From a checkpoint of a small transformer trained on Wikipedia: 5697 steps.
Each number is 128 + 32 x the weight over its row's rms, rounded and kept within 0 to 255. Layers, rows and columns count from 0. Numbers have three digits each. The size before them is the row's rms in percent of the matrix's.

# layer 8 attention output (transposed), 256x256, rms 0.156, rows 190-191,254-255, columns 128-255
105:125136093110132092142136145184129151149136119084112083138093164131105128087168147120124137135140125054160150124102111193133080186115124139132131097161089041096047123117061113101081139083109173123116130152151104164129146099151139116112134134133074149135133191184139136086207144072166102096041104110071081118134123168170120118199130116150163151115123165145144063183106096074132128174140
107:122120136157104115103095132078130145101140042179100142136116126142070146157129103099079131164080156128122128141188127109078135137137151129143098076111125170096175100121156128143134093181142132126168152163182066156118148187120190099234069147077141093141148123085149065197125141173109064161147116128162145108123146122112119138158174084126071125075107131092180135169189187119116172141132
086:108164157148103181065083129087110077137131097155125120118185125128127106160086117136114132179134135110149167157101181116122147165103135104123119167101145114147160082110131146117129118149149056113150118176144182097066165100114121114161117095120130151116121133128114144163138137145078159204139085163161156131144091172132135097098076155113130151098145160110134150094166129091095130037105
088:201115130139138123115130113148164098171146194079147122106166125171177093128048180126124210130161137127080101126104165135129185123154136091120167114110108150152130106144154162134127146115147150149119146103115083035133140113180116122113068104132121191155120186112163127093134131118163131155105150131181103113160139115126119146085107123149188155099143116093150124118113098197155135123079
# layer 8 attention value, 128x256, rms 0.184, rows 127, columns 128-255
095:107119175110135141085066116161114144103187129085185137122135170130179156083124176122128117158069136082083179155150139123156076090105065146128102190126155141130125121171096130136096145178125126110117086133102146148157142159151153175125192094098155118093140135136106078106128142166085126168141141129129136149146100102167150202103145080140116076168150093186119118133137082117153076091108
# layer 8 MLP gate, 512x256, rms 0.142, rows 0-34, columns 128-255
100:095150119080116141123104081145147151127199091139077151033161194167127153187092158128122117070065120160151166153122143142158144138192133172113075122154117119046162058079089074110092162128166176129168136171031170083105137190113165145141092121098131176145110124105157131098102105149102174136129131129146136126085146160110143144121065131070139110146147189139123150117091116140145100125169
100:111166141136194139133103149168134101136109155103143135135097185168104117119194121126080132158110116139096138109086205118160111149095113154138137087139121239148122113131096149126074103096182136139140092101137144129132204101106104136160147135159106130069180150088131098149128166178127131092162162105160131153131093147130162136096095186087191108124089177110200155070116193106098131177071
097:165171121150115129103147164110203150095156146122136150146135105097135176124176041093122183126106124148136097122099046144054034148139066137146137108128145110131165102139088102157119188126184085114105066114148147123129110159131125111105122180114084121083097126134095051165167143105128104133132115160147185147096175115083099157145144126105103104133124158163148179138125098110172118172103
098:140125109122068089124173135103106177116161125110160112155124120180096123106102091052110096147094096139041100111153093127130080121137100152149152159130189126112150156120127112119125162113101124096083155145135147069105107108109158136047170108086079135175148084121101138116150151058109152137210149102121153083071107175152106130124119121168108150116111169124167134115148137149048141116092
098:128183083080123150139134137136159127110151147111143120106116120142133127048151060068137178168087109158088118147090181175130064127145184121110103063168192119172135113144075041099120124085159104110108118154138149071110109134115090100084168173119051162165185073145133106150130143122132136088123114100154144169068204142116091103094134120134170155131149112125053136133140098153120069120160
101:166169112081031095182135143107119142143132109159132130133151089107150139171177083135151159083170101151128151140140215182137130122114101111130106191120131101157206116109074097129075171159120145153111161129033167099079112102133172100108129111119148086141113158155136113043101156112133115095106159132078090169174063098156081134123074149100142163121157140170160126121141163121137121076109
100:141095130137135114100093053179125138177117105118142072118094122158047168109132163157099106135157109114139123129116162122132085115171102129134118132074126119141053109145161128173151151147185157144092096109125138122129187066118130087148170143090098113118128102119061155092123175044110079170105154146118094106114073130165174079105154114127099151118131183167179102120107139164150125149121
105:126065142167138116135047141137162087119124134114214106069125157134089122150149121180126091147154090120159110055129086128165110143139133124161112104177105158124133130177165137173176100177069139149149149071114092122180093123115137094088100193131173159167073068135145071135100099129140100094170082056140120149105096145165152107177161128064097086107126101135145110122127113101126139165161
094:140091163106146126149178141111092135106128156184079136115147110145123142181171154114195122133144138170106146148179152163147136126080098146175177140128145117138159144105139091163148115093071192123125139127089128124151067077151152186120141148111121154110101212212120126153133070153116125096056087112106142139079109067136168171121171117128166136052104083179110106163119167098147128106089
098:187111188126131152165120086113146121147154140141161074142147065132160146162154114114157142082158097040145144084189084098140105099152060150109136120136064142150173113193136150130152102109160128091123120130131100079205103109110070168019110063146145116142090134125074138141151128130103132098106195105097159142099070152122133142090108127136155144160102153163107133131163122106084127118137
106:118178117109128085144114135157135108115137164153133101136104104157128160095124189118089051151099128146126116171194133072171140096171122125086142053144117147112060098108122128076131102161133161131187125142181113139080156128123140106148150157161168091150133157107096172161109124140155179109115141104123163103111157120162097077140161096095142103116191173129102064084162079213141078107120
103:142119140097122123147135112143189139174146155092153135155105140131224092125185109096130145144135144189108176115112148142087096072111113116133146138107158106127091111189109141182134086139158124075146124125126141120115124124147100132114101127138114070172088096147047122117096131150121206148126135130133143100155152150100114102115160123085131181086129116138112122137119123190151169120114
101:151112151084172116137189114158165112117132124144153166074140178079148182179139077069133088126116219134095178092123133054106166203206093141146136160114095132184118125153135135105096076110118097111080147118141106151122118156104126118164100090168079084117146182128119099171184159143078165144209170139097159186140111115149118124104084122136126152144138140109137148126153118132159137095125
111:154145165157157159105106089116141151078139110127152198156126124078171102134122122136183130057161138151091083102162096171094106153163073091134145124067132105167075180048074152173125121101119138084074106094155115157136165066141140098083107147180111136104078110126087088080096119073178081138124117133107140091159128119055095199195174163172110081129154107104138109072133127120085181076124
101:152150180127117199155105221118104127156133079149147106159161161140163125160103081101149094079091136155144126098100152126130124187124109109175117133109085125129151060167129107105147165099133097150100143116157092082115129113137108123138110057163144149113078087147164194130101133096085149112142176154070169160126185149166063111117166137116136144163122157109145140174141115157097079152127
105:108121110166137160102171162120125059104090133166137101189104154140130166115135157094123062111090109161142169190179041145159083114117047139118126135198148156141167115102139123130058166114157179143153073097112085122151129122115182126114166159098101123177124153116108137122129191123152091106103095209145111124190098152124105110116122165137159086156156161133140128153160187163065114093110
101:187128126067155091149107112156147150144131143121153084166122156093126122161153158137116136081169083093108116126076106073173083172203050073102106159139118137125152042179131117182078091134125056142122054066105122110224168198129119159130115166147130145112120162129136122131110150153109125140120137127110136133124080130111127131105145152139167115131146182190129160180078068114134091155088
101:158124137146092114097139083126141159064095219065115074095140118117099103139175039154138186200163092098131157096149135114118158118129135148149135170130147187089098098056108136180101177135082153143155129137101040138118148117093190129121110148163167107135153109117105162143164142122125142086108132115128042107126154151086143098107120135149213076169147108091141137142095169137053073073142
099:069167163134076129115167164107085162094157124144121094068111149153122132119140105111132108142111208144133100108099137088135173103092114113132163138177154102160113103159154090167117163028126145071134138069074117121105059094158144130148125129138056114181155174172164085129130081127157120179130079114147082152149150177132097114122159112201138230189122125110115132111096148156119132095192
099:150172167113126091127153177128144141163127171126180140095119100122135122074115141125105086096133085137139119124107116120137066090176110129132146110129184160176063162090103151157075147140135139149142146139047118114110157159060099107150129122107077090167169130102067153125127137117137112104135126118082095105073076122152099166100134166070188177109137148100126106105150110157119125203157
094:076138059170081055139118205112140118164089092161118174145143144129124168158121085121132126171140133211149122157072122147123129121145141115135133173130166110124101072158120105163136111128121113156154095111128084137140113167137135138099138186093130099111158091099113132177162121142124077133181111109086127163154084155144138193151138159135161127116185173118124163179139109127155093108180
100:123129140086155138095141107177151123152133129169123072117153138083189064111136179100119166188147138131128114189097097117110108134098113107082126125105174140161151150156100162146053102130148135107184104130089123136099101105167089118178124113127079056165070116069098103126148096136089056127130158125116108143129158112226131122169146113106164100154099126109143117086088134068154092163106
102:089111136094161156119146120189161161146102104106165110130102138131127114111143147098155199069152066104140173121151055127170158111161161134137149164137173157061121166159149097097121165181151114132084148120080125160160088133138049051133120125108103200121051197086115141140172109152102142086181056143142126159147112090098106111168184150120161152182079114153144090150102189125170125154128
099:047082134095141152048072193138174129151110132152099108145146098154135151060120129118058113169164100120064105171109110139105160097202125123086194143126150132098131091158123114129098112084101146141132112141154145196113106154091120108228128053144125097111050178161145145125105115085125124163141086120139141163164156160138121144116120138182157112132134164123108142140120130178189095116175
100:075104088145163084116113086095173200124112164130203190139130081133158100127104148107108095153163120170154112149136142183162108131068135127117152149123119144096115110098070119208130119101116185132129188135135109136122150125113083145152126139089098132135145106111095155167134137148116122142156120141114106092119027156091127102122119115108085131073140076089179158117169175107088168183140
100:165074121145089142119065144155209098130093151119181186130102100099167093140154177134139129163176149125145126172170129122127134104124146106063151159101150147140112150137155187145063161143091184158115138139148080132102154092151108123105115104148127080067148060145102111136113136163076098148109070130126103202124100143144140104157128127185154092080137113108120170065142109141100201170087
097:162106162091140113102194198094121113091127132128106141164149166111102116130128175129156066130099173115169174162186116090117109172095152124075089165145110182174078140128149113046083114174082162157150103117161165118103172127116121080172161166082135108138147112075135092185119183173109132041117137123159158117125130147130151116127110094139092156177134150135095115119151178119119130097120
103:131119135142112091124095096137077144122095124184090177141228110175142167105106102099128059085075134119166148156099224108095065118134090087164138159130182186090117167101142165143108131147126107132171178105105132111085107151148111123101053106146197096128111076140121112115094117168125170147074184121143120096146169186113112178124118126115084076089056150141130120129157134094139114120126
099:070124151138092164096101134068117131115120172101170110140103125144170084153085121069108114187130112176142135188136149102153119133153074139172161152088136158141127050153148072103107104152170161135148070089144093103082140080073213165095120110110150204159105089083119171099125096205182154153087118169107108132103129124133113132127097102113132148125124113144093164081110177047142064130109
101:122080142127098088137161121116149089109111061187111120070118234117172130128070115122171148078144149207111139124169120097120122083139156121175104162133124144077086097091153192146115111099103155152177163138160183161136040160124111135142105187132151168115119124138101119074132100142143160144143146137170119157117066134136148114133072145098142130130060082111099134163147135136153098106202
092:125105123172120138133112130229163066118105139080111147152170082130133078115142129138174059134107110102125108121179128123147182132125130179121124081160148115094071090154142164199095125100134134175113116113149100127112112132142165144158188109090200144158107134154095124115074117160164170164115133127119142115173139159117185156150104072112160153145070156100135142116192082144091161049154
096:102102097150087116149078117147097160119163099158109170155079102147106153117123078160111143156125135132158123191152087122145146104119145096199198132138135051114134123073131203151118118082148105138175103152167097146088093165131187149139152110101110094115092091205107065091153096103199150116192143102137117213159132171174126093131096117187111152151127098161093153144110150061133118188132
097:126124083133037110139067153127111127117112117106153134097177095145136116109106117131152100185161154180152148138155095148093159123140163150110063151126120191077112052167126157134124075123109120139194144052139067147113063120149157129163163127114096144132064148105101142136145098136171139150132125121114091106089120051118211135075096147127112095121107144104101178101190124127123124099134
094:046076091151133129066165136144142155139112111133119149078172114109127149124102101084162095117058150112126122137107171101073140154097144096153167141093120104091135096112155088130105114144179097135106099152124139112143089126139108148128146159142134136124127135132214093115166092083132125121117077107142201155056071127105184131060149172064032152120105151051120113122151113090158137172179
091:077132088068163144131081148155120105085126219119096127123106089196112078155063124123126178060109154125128151134159091120160165159101160195088118153157127176118104131140077163135093077146175101110103157148150135124134112074138141151115131104110109119173200093065106134085079079140161118165139143163171126146120117144162110114129093106118136142057099106129123128126108114137160143152164
# layer 8 MLP up, 512x256, rms 0.15, rows 0-34, columns 128-255
097:146135117165133171171168122090100105071131171146168090209166108119159103129120116138139155085120067140086141109129087148077186098126153123164132146088147099141151164133119202152150096133049060120088067131128108146133176090138123170094157061127119110142128130196141121165148119134129124154074165153135123132108111118090168122152123088177094135136129054154109145141122116093095123072126
103:166193101106138152150128165177145123137149108113105104099125122176085100114137148101061134132120153130055174130159112154133108107121149134104164079086182163163152137086139112130100109129073069150172068168109094125148146108136156086104084102132133057155124129132173102092064089142117084088091104115184147072184140095116097107127150173141166125142117117175122192120129133109188108114161
095:099120139136148060098102106171202062116139162097190154125049183124125038112203122122131084141143139132090104153111151122180139123087070127151170139122067141120125133129142155135166097097133151078058129146128144054128130059135099101144114112155140117154122136131124114107103089164145200111093131076105113160125164106141096074170140108141121156143097154114106158146125174137148115063112
099:163151131108054125091133091101135094110114123153163193065145103153120144075140148080132090106159127121167132141118154103143116152130084080156222144163192160173186140082123146155096067150163126112091144147116144085171085140101192103093136121190084121128138145094097138142095135119076153152110089074145137151121058108161077104120150196107131175116143125135126133135086115144102119207115
097:087122126121095120141153113179161164102192097136150118168107065082135121086119177183117090122111137148096129176089087159096119173072102128127110203173167137128163122151138089127175119131160143081112134141113141071131065106111102141137176150140150117138133129141083143143189100137094087106078167085209130155113099189111121156104112126131127129115151101116100095154153178103160186097174
099:147088104078149110214151131145117121120085073139118148115179079170179113160176127123122106122104091122147167090124143190149150099143155122160188110144151070134185113155129119138120123174112166165168067125127126071081080133162103137064132094059088125173106115108112112089113071139104108121145026110150160127123109160096154109177134144127156156128145128148106147119127144138137123099125
098:127150075079173111109188105168119136124123168109143174114112127150132145162150068135139163108144100101135109133113123081091085045143179108066102124107102223080160185076120116090129093154110189141133155130096102137070137125138145174156122117101131091117160137157061139088124099108111110112159182081146154111142167077190146136144145091126100110096160148090145117107062131116139149131177
104:142081144141111129117201130113128169136108149190116117143149109106128136078107121121055105054166248141174129121113127118092164126075117105045168169177111158125135176098121135113122149069143136119102060141173141166105132063157154139157103123165101125091182160094058162132159138119104116138105133192142133136137099133196082143132126099103167179153155217120113122110093147129140100112120
088:161107116141138208106139117097172128069074139128099104113172101168169135216167110117112171142134146142128157128093096135177116076067115111102165109112115166084150164097050103152048095100101081158144138143102131152156132193130183093066156131113159100151106095161101187110129182145198080123092158119162133109088162132119133086113149133119093113100124095148175098085128157157126078156088
102:126133099143103130114097140084104142078146183093131119132140137105157114130137152104079153146141138147125165141127113163167072119129120131113096127160114080131133157103130103056136134195200180066152119165152107132138142179108166151156139065115035110110161124131155116121114100121115093138115142154169108097115095117168114107208132142123073103147116132184142106186049178030205152131204
104:098183149106095119102121133145115164141152132138150147161109119185129158123125110130108073172132106122105093139122085110130167108126171185113131094181113152114111194132104129103143092077130117108130153092107105099129145131074077127092070114094114162133038095129115105082156125122054104086135113134157079103100107089176116103195074079140135098168062115168141092138242129116166154151128
095:141158139135109186108145144131126141134117150142116126118118151120121156114131133102143097157116127184147102100154136069138142135159138183146125183083095161173131107069152149188076093138133114149082105157112143092121103183169074108106141107126100145067142132092106074155084140121146113109153124155208135139219127193127067146133143155121160104177132200118073102136087146117117117144123
101:180105129178153182147156162090137177100172154040110128082142117138144111158162166140055089111133093060125148147121116165190195163103150099101191045141088101133116109185144072100091132092083102125110153176091125139152139108086166133117104106117085101126119105149121094136154234116182090136095153153128201127128124126145128105122104151128121149101126059201125150162106150131165171106137
110:135136125161173181140163179105153084093110186163178128111140113131139121042111129125128124188234171137117122124155189196132149146118088198179200148101128145091051116122104094149145103117117126081070112104131091118098168096095119201106076101125112107132091137144121122094083066096158113130174141131114149131113119103118054155131096133150141115114145150150201129109143175154139146127125
098:127120175154074081103125119046104150084154094102131172111115208106089137179143083089044180166116134111167162140159182161111191112079128169084100163145127143086067121129108180097117065177110128144121109131161134111143098133153120161119155163157068120126116047077129115114092094147152162124166117161132074139132056105100154094179111023159141212151099118166151099141077137110078126078101
103:150080095199093158126170144076151159124125130072190074176087082158156171206096097167100137147109136104087089120100148070144113098143160063092109084110126132111118158144158124126144133104160139139127111139108057086169153161110124124121132110139071111129145112135059084123143105102103130213102152128057090111093136129099115096098141140154183129154106174154111095124124077134204175122155
105:108146098166147106164172081067059156196147192108147117102100115176124072140090116198141181080127065109121077159086158127069156114135124127114110118112101098108093108121156110066159143133148116181130161113130085098123148122132118149165160153219158142154145170153118113139104094101134144129141135141134122112157114231164082135104108221204088109105140140102127131074086108105129114161069
099:141119127177087131071198121135180125160124127133117125138148135135146141108184139119068115133160170119142143181177119128123126153112133147147146108078155094154153160152081174141164190079099167157094113081124104126164157050098081102125096147174125113154115081114053127192084076184143146212102101121138081095098201108090183096109146090181175129143178095153151083133157093148147159097111
097:208144090102167110096114053142143101133112161155132141209127113124160109129129155110066131134152093100138156146213095124134064130172108129138097174101100073171133158141110113136132098125138072122110134132135154128142135131126109061123116056140132122096066076102180140132123088141097164073163128143175163182138175090152123143144138083118169082099124119110173127136134152173121165133107
093:109093106087130142098126135148076101133121127106151128130161123112101154145157137179157138131076126114136147161154152083145141103168081140114105131098121129125114156106127127102160113140192077110062170180195152097101135114081094128109144161136123158086091119080078120048158095188111106200123153141087132150142139111168113168065202132164141136146081118174218116155128135173160130168204
096:136148168088173142146130123109106189140095140179076122091157124113152130131138103081132086122140159113141134088178182141116130130143109142143088129128127111133115103131143128093080048105128098125172065155193113171112139103175142165111200093152118114133058179110062102092138137133170131145132170128059163169123178152144117141121182213176062165130115084120126120161132131106113150138123
097:159156132134121105145129109101122174129172128093075141085154146132146176153189109147092089140135119129170131109160097172133126146143134165186120159095119129163154089100078079118114106081142076091094147111151137196112051109094137086161193080068134120140142158134109112127133111114124070107116149136148104120120095187086125075109121158169165197092138122102125158087140190168188108165156
098:150101108119074081140110096112084203087108158114117169107096110118115149105133127123108162109112152169143098153138138158094118120111096144125123103193171072120156121111128164101067147151134098152125125178161116120131129131060187167116143126123143102135136113088158154105082116165122132149136113100142118140182105083067076181110109081155121192128119178141081138133130126151076135096197
099:176138083135134121230160102136089104096128097100125114126139095097124090101083158114172085183124096149128129150190093130156111135148158150146193093134194153107141157096094099093139161100117163117152132145050085074113188055119126110036109091143126148107159060102098109098158130171105139148099149151091127117090161165088137068100142091138122105153086135166164120133152118123133117150127
098:130155148092136113153103052079127118120132119117066118129118173146105095130094168113138154191146136145142151134178131129129108117115125164124165147094160147120122137141159160144130120171136093143094103185132093145151192139106145110137131088111041110178110129114180095132100089095167127082129145120095152141152159102167182145107170044096169179185180176200155122162134060111106134069142
098:198089135133174142179118122186063106095088112110140120171106094089133114152142074145125130131154160053118113162070121130120172057135072131140144145121209097095029096150106126143110131120177161155183149153125140108132172155123104084182157112075121114111103135122085153198149115169096125141112116155139146163168127048120111110077166136139105160080149123133181111082137137134120108154126
097:084115096106132129149112121129121123142131097109116106142119138165120120143111132137086082046149158078101150126165142135171100162061186068136136127142111092129083138133133161159092085193112104099112110129094090169083125153144094109134139145118091147083157085139143142141065102121161166145190056132102140179141118143197108084131167095181123124156159171108124155087120172109130122085107
104:151137115109116097140148119127160107098156115137169085136118117105181167097122121150134114139119136174088129113139081165071195093158150150102126089226078117162080092198129116111115108097137115138100140130078136101126140151000070076112055119152129169118119111159148139141142113103136138133096123161156142087139106151095147134137095104124149093110092108148094155128130117142199068107121
102:088124163163095141114100144118158065141098192151173098065071131126130111147120115109102121155137147109100135177073128130153140118170125093094159189094135160176131148167123100124086138169196156160111138145098126106130140157092130120172158126122127083216132093077103165105147129140122166163134134152117161130129149067130136126122124097133144126127064083135154180033089152105143144089152
095:155121134168086148132092152124109043139105107158162130140102108178090109141111102121141113120189088060064108077087119125126079074109134127144143128183165114082106093108090110124094186167130123141140161142122122134107157134107077055156093125130169095153163161142104142188115102055124141108112157163161105122127167155084130133172130207108112087102116150150152104074107112068147153064133
097:113123139166127080110106142178043089093113143191165148134090136140159100083118119063196141133122163112206169088086159145122147119107111095078143189127119109111124187194140081115148137142132182094113091113118130055118046098098122135112128134097099145145119150126148155145143068138143154144160173114127149153147103148123148145142080129114177099082107143147166114136124131142194135150075
095:136096189170090129117140100154106085110136127154143162144123139080109063178122111134134158117133111105116152130126071121105099099129118157088106142117117155144112110097131145166127125113152126057120168173225093120132140083209138041137112082103091099131169171124123154143151096113111121108151127120117131147087135126182120111126096162135104133102104105122120215083088076131089136159129
093:111153157110106143143129160145169079112200108122128106144120096123084097099128125164086135079099091149118203098043114110164143156102139131130140148141108157146107100138167078102136154183111110131112145096086158061127128104109107195141123124057105200141118135138146152090101186117139129175123112129158091173087085138088085174102116080137146164140171107174106171094116149119132140178189
100:169164157218122132177152083101108123086125068088147118095100103123117101079124150197132154161177112067109083150154098090174106128189131141161115129118109138144146090169124114164166137096100108150104151166124094119102117099121124137103124106081195150147178123147114096181157128182189120119130151133076086152134117129092148161136129053119182150064173126106131135085096102173089146075083
097:165090170111160144125115108173145120135225105092085100142152093155093146091131213158144132109174131132124157149164098144175134097136079153130115108079139141107136132163154091179142126151125131138151172136111102079124150172146117142127125124179135148074143154137156095130137168175154123103141119124093147121079176103140087062174094154094128062194149168142169092129081096148112069145140
# layer 8 MLP down (transposed), 512x256, rms 0.135, rows 0-33, columns 128-255
096:218112093107096146119114119059137154185145134131106135128122176080138118138082171138164136139160167174128128152127090172109134032096136176115169121102154103108064097084151125183111167106162142133146117179121153190131080186142134085146164175104122113137147141066145126142099162134238133143158117138124130182137169088170137123135113123128141179163082112166184112118154110119086093104142
101:091162148084141133150116141125152150120162105144148115145135106192119121177138165120137117109099100106136153107105111134135104182182109104158090159122083119142238122135150111111115137126122106149136073138120124178108144172132153101121097184124112161106101197153128121112153128142094176173167061173135111090133116109135065134151156108096153117140105111104134136166140111169038141144131
098:153140090162124117160112142060142183110141114178121122115160090160155159098153104176154165103112169152147141113142146109088079001108130176106101088168154120132123167116091110132124111152085089163112170084126138142140133129126177073086162166104078138131139142064107108134157106112107133131120113142097137122095132118129060134163083097145096098127141151154159125085084093091124112168137
094:074178156103144102124042216142109137119128128144144092146070100082153149160157154098101126110114134125141181181110118139163125155158145102175083065129094075113075155177149106062177112144126139092127123052087127105125164104143107152124080157149148172108075140149125171086139124101136131097110061155174131162200167091114089097170099185128122114124145125159094114126130100068133153133138
106:136123145105161110144116134124119081152118071168143156208108130151102099119094131107137080126162129143163134127091096125169168153051114071130162131094109064121132173165154112154137154141070083128118167087112130127127133157162157081077114173154080119141148096127168133127076110154140121158139085117127122179092171112111120065147158168147059091122132132120149094177133119099094171127127
105:164112181155128133106121089108098118128129127197153102105134143130163158136044158121106130162139112079133134129148144121147102130110102151133178153137079163166128101116129129062139162098085128087091143164067166143081166156076206112090120156140209148079100154128118110112128212128113145091113121151071142095117157102079094164075102188112130056103123116149091147183133085091144086117138
098:136101112138078135103104156052149109156099102187096136159104116109098121145107154119196024098094129090122164126121108092149055136123132196170128123104121116102096032141176148220099157144177111098107033131114122121085158144091112075145137098133109139091144077107120089115151140128098136165116129093171148122137145135137206117109157150133146110137177093154098129129101111121066136114162
102:150184103131107100129127113101154100075125117099158105141191082091134159140134163136140136145146160119119129080155156123112073145214116172112161145123091143046133162074154127120116140185100047115142168127124111152093138130161142116132117126150109112141130101144118185109056079141134158152027079103167111142168133112124193104122134106151119149110097127135091165125162170187171057121141
091:138126067130116088177125133117096091144136182117140082094069162085095125062108140170101096148122134124152080141146133123122127131172144155104145117077138133146072091214160067109126125104148091104190104112149053085055124088126127146134080180082136127175202106090097139113162123061123092110158121096145126112194123137121134099147103147121134119189142170092128165128090063146111146102184
109:051107168155145071136155136168164049106058093153088105107104056132144180080096134118097148120139120100157107114173119188178097179123080116130073123070142139212083101130155092116130114117110112164186153159095124154143152132112081147102144141159166153172173059133114128122144110128066106154106127145164101121116107171110083142140144128095119063163144101080116166140165145169122185181116
101:112101157117115164124141110137121089139096081135175091158167165066103051123139099056104210097186152104180156120083112179103089127076102150127119183090139136130211148193156077116150254153077101156143076100103133148178099098194138140109141092120100114106162113105171094142129131115143106145137156134060113152148124088109103139094161149175145185144116093119184148168083161075068192148179
103:185120080118148123147159077078160105193127117130143142124126119135122128145154159118151146126162122155146153108153185145144093127144163095148118056160135186142063182203129133147071147201114083131133093146188150116160137135125115183084138163099119139163149163149101152175108127073122186087149118135101135130115137108060184139148103116093159146077089079170144124144099109164140147078045
101:127159138139075093088094119177116106150159147137109097111174126150142109136117133082146151124115112164102146136132124117103148120166199117163106158095126095148127094118124152173142131084125202137083130121131131090156171138122154224132098142157120121099134128153139195121082125095170160089201171158129136066142104135190129140139151123111171117120133145119131088103127143093125149126135
107:083115129055075149176089083162157062133111138082119106112090122146173136177124114122060114143091117108197121098099109092112125140121130148118176107163102143164160135161223162126091109135183171180166185144190176132116074115135165137072142173157139110148124147150132119134134142093102114109131193146117130081062134187083083098119120125178163146125123061136074162154093137136165114143177
096:126133117095152091108130136196135149133110062107112110144130118138167152134095150118095081077142074177102145164105112079136047158144094099075130082114104096125153108116188099075115112101114164098150136086078148054119182139087137083158136113155158180124165134127169111128122155169116102132096129130167155104138106128121146135087117136045101063103127141120089142105171157156163102189200
103:158129158099133150097109097157150094100151161162135110098175168141140154213140100131087133114109143069144149141109134142068169132175103104095122128150101082094106109151090183104160104125152131179159135190107124135130088163130082150141096075121133146160080128102205120137056090134106134161072139153123151110143156223138110130177206135139130102091124157126097136100128118091138126100101
102:135177127101091134097120093166083153159067077148134115063092141107179089127090089171139092113128168139164093127136145115130092131108196156110179172201146121124111083139118177135154124093133119110162109173110098099098132145141142131148193065076115125118135101128092135196099084139134116128158167185122181087170078102093157118124106185131146104187141151062086163144135081118164131126096
100:097140123091166114077099128130126137145146121119139104145143178101124167129097187089110149186073149073150003134045141146132114147192083171115171138154066120161228129119107112134102117168201080136170171146114185133133110180147057157141112144102135166100163144125115178100141160137115171127048108140115195121119141185145158152076127115148079153107135137099101080117204138138118068143122
096:076159155147085107188192112097138151141196097126157126117094138148075106144102099117163088129098198173144160101093140152121194115088121143133194120116145141084102126105128118121136127124159155091138131116123101102114057163148143187157187125118078153155177125178116075162114120108191114124079111131088034096139116143108162096084162151156129205174079151103115146096112135144146128132116
096:085125155133146163147118126190133126080116133123119131175111087133119115180098126070124211146120150158084108126141104151081182137058150113120115110111100128094152054195131112135108162162101161129172138065159160160146108127170131089185111118082139164110109107184175136146152109104198064130081106189144155092143171154091098070140082107106149090114149139160095134150115130094142118092110
097:139101148118135101152136138117160110126137131157088131144094152157100123078102136154087142136154128143154136132093089135225110125128112106129111155151107177112120112077144094121147123096133116096084202150066123089105187084065108097092096081180145130171160119152180106094108083080081172101126110137144146125106141144136166161111112091123170094088122155108135085116162062132124165146146
100:075093099086207141164165116181127100150123140033131117128122180102192055070108158141139114133107160094127121147123185156141103090113133118134159142174123108129141174071123083084103185154106122148084112117116109063173161093122106168087208134082162139085155105086119061077141086093130097160177130099138176151086117137133128099093105177146085112186142161154072088167090100147140135180086
102:157126107085164177111155084176144082161060127127117081119109114089111146153162143122127066127122162141110084112099071146105125101123144159066099159088100094136164155175122110162120132049100192119142142083110071101121091109156113152112108096081068154192131135122118177130132128123204134166122182174115079121047088169168106099111133108158174117129133106153178174119147110078138145087175
098:137078140120160132087094128183083131152122167051109083144140138134096102120122096150128066131051025129074107139150165108135121175123156158100095129152081152177081111198171085201111170087158111148171166106110179089154117104148116112088087123167156180078104084123147132139095063080170098094104093108161193098169129128092140170096139152138103126132164102124177178126139137088127136139081
100:149172129142150140126059107116151131110112134149150137171150114119224129097105122055132163157107164101103153153160104140072135158151112117097069116065097176137171144165112148094202142158099145119132128155086116085126133157202149116115085161108124136143167129134110037083159118045160101143087073101127095102082220141117112090140073102161107152074107161119155149139110169092170098109123
089:120149095149114134082147162109127137130180133177147136138154170113102090124118097106105135134093095161077065062113138102127127126130164104126126138101090129187162105111115119145160092089135129170104113146138083112133113067148126149066144153168153130093165116131081170074139190135162175095140124172191059129159083133113135059158138169103085169089098130094087148115152153127105171175131
099:140170162095160117113149161119210157115158140120157121093101174145127065150153135166113130109160114154078169079113104150122197154130104141187089148096130165125119169149134128132141092104107150169116180149095151093117110091141120078168096112160153178178133185149109100081127210163157095130093116150175152116151104134082147140105133207117114116140131103119087120159138103177162093104103
098:151104138176117098141115101133095159072114132077101153066184141099116129084140093081157141058152101143150184119156185102116137098080119108184146165100148144142148204140105164133091138124154108093188155137139147141137101104162106113154119151194119121107159132056101060080120125134146089201103129127156176105096086144127104113226144162080090134140090126106147088181102077125144128157137
097:132109144158086181139124175097145124124135149084168155179071110114147120180115116143117091160112088126102131185133169134163178132160140157190123117128127168123120104186107122113083120120153164131094117152137091122133073099118116239108103117155132157117123088137129194088119108226151171141115119219069159162129179096107140220147114105145133103129123131082118176108146157008167125105166
098:089122125150158119079122125161162165146174146046113123121091123113099154126134153116116149146121123154122098181077099095125156170179158113082168140114095155150084157112182102193160091094148117121106116071133170174147130143177125123163193161119130116133132132138139068099153150182137160129151079133131138130128108074074116117116124133172103127102133126083131133179114092201112090169116
092:090094076107104091179198155097154111148137150167136153088081141100108100161150101176079087146189069101096102139171130116151122128141167104214129173129167151173151117133106153112135133138106080170134148100145160185123220095151098122118130084191125139145127149121113094082107156179126095113125126132118125141117171068184126092057136134107113157158162133124048130134152148113122133155200
095:119125098080101087166157111125155164089168178108157149173128145171135174127157172128165107058141102154170152147110125087138079138078126104160146090163113122075198077173188077109098082162071084152111101089079124143152129163124111171098166153134179146102135125155102073118116158147078116169144153098176170102153158143137085133081122154132149100154148111085136140157126167172137162132111
095:131114146132195153170162111109156106123091070106183061121158144075148156091090107128112052151113203084142091185151179121101129143114145131131159144134154139075124114149119157171076132112029148114166189089152133142087082149125120105159141094144135123107224132096141102177116133155135128123093146062157171131091100064139137052125162148137170129092096118123087160165144102145128099112144
092:104124087049148104055077180194150147147100151128111145130166131126130158149112133066117127075099158192165198134098164110121098098139109149121119127099179088114122157112134129087087113128150110108112093111123150136104145137153144140151155176190110115149094162139168097082128063046062121160194079115202185153102135121173097098124156161146031116162100139115122121173173103117145129159148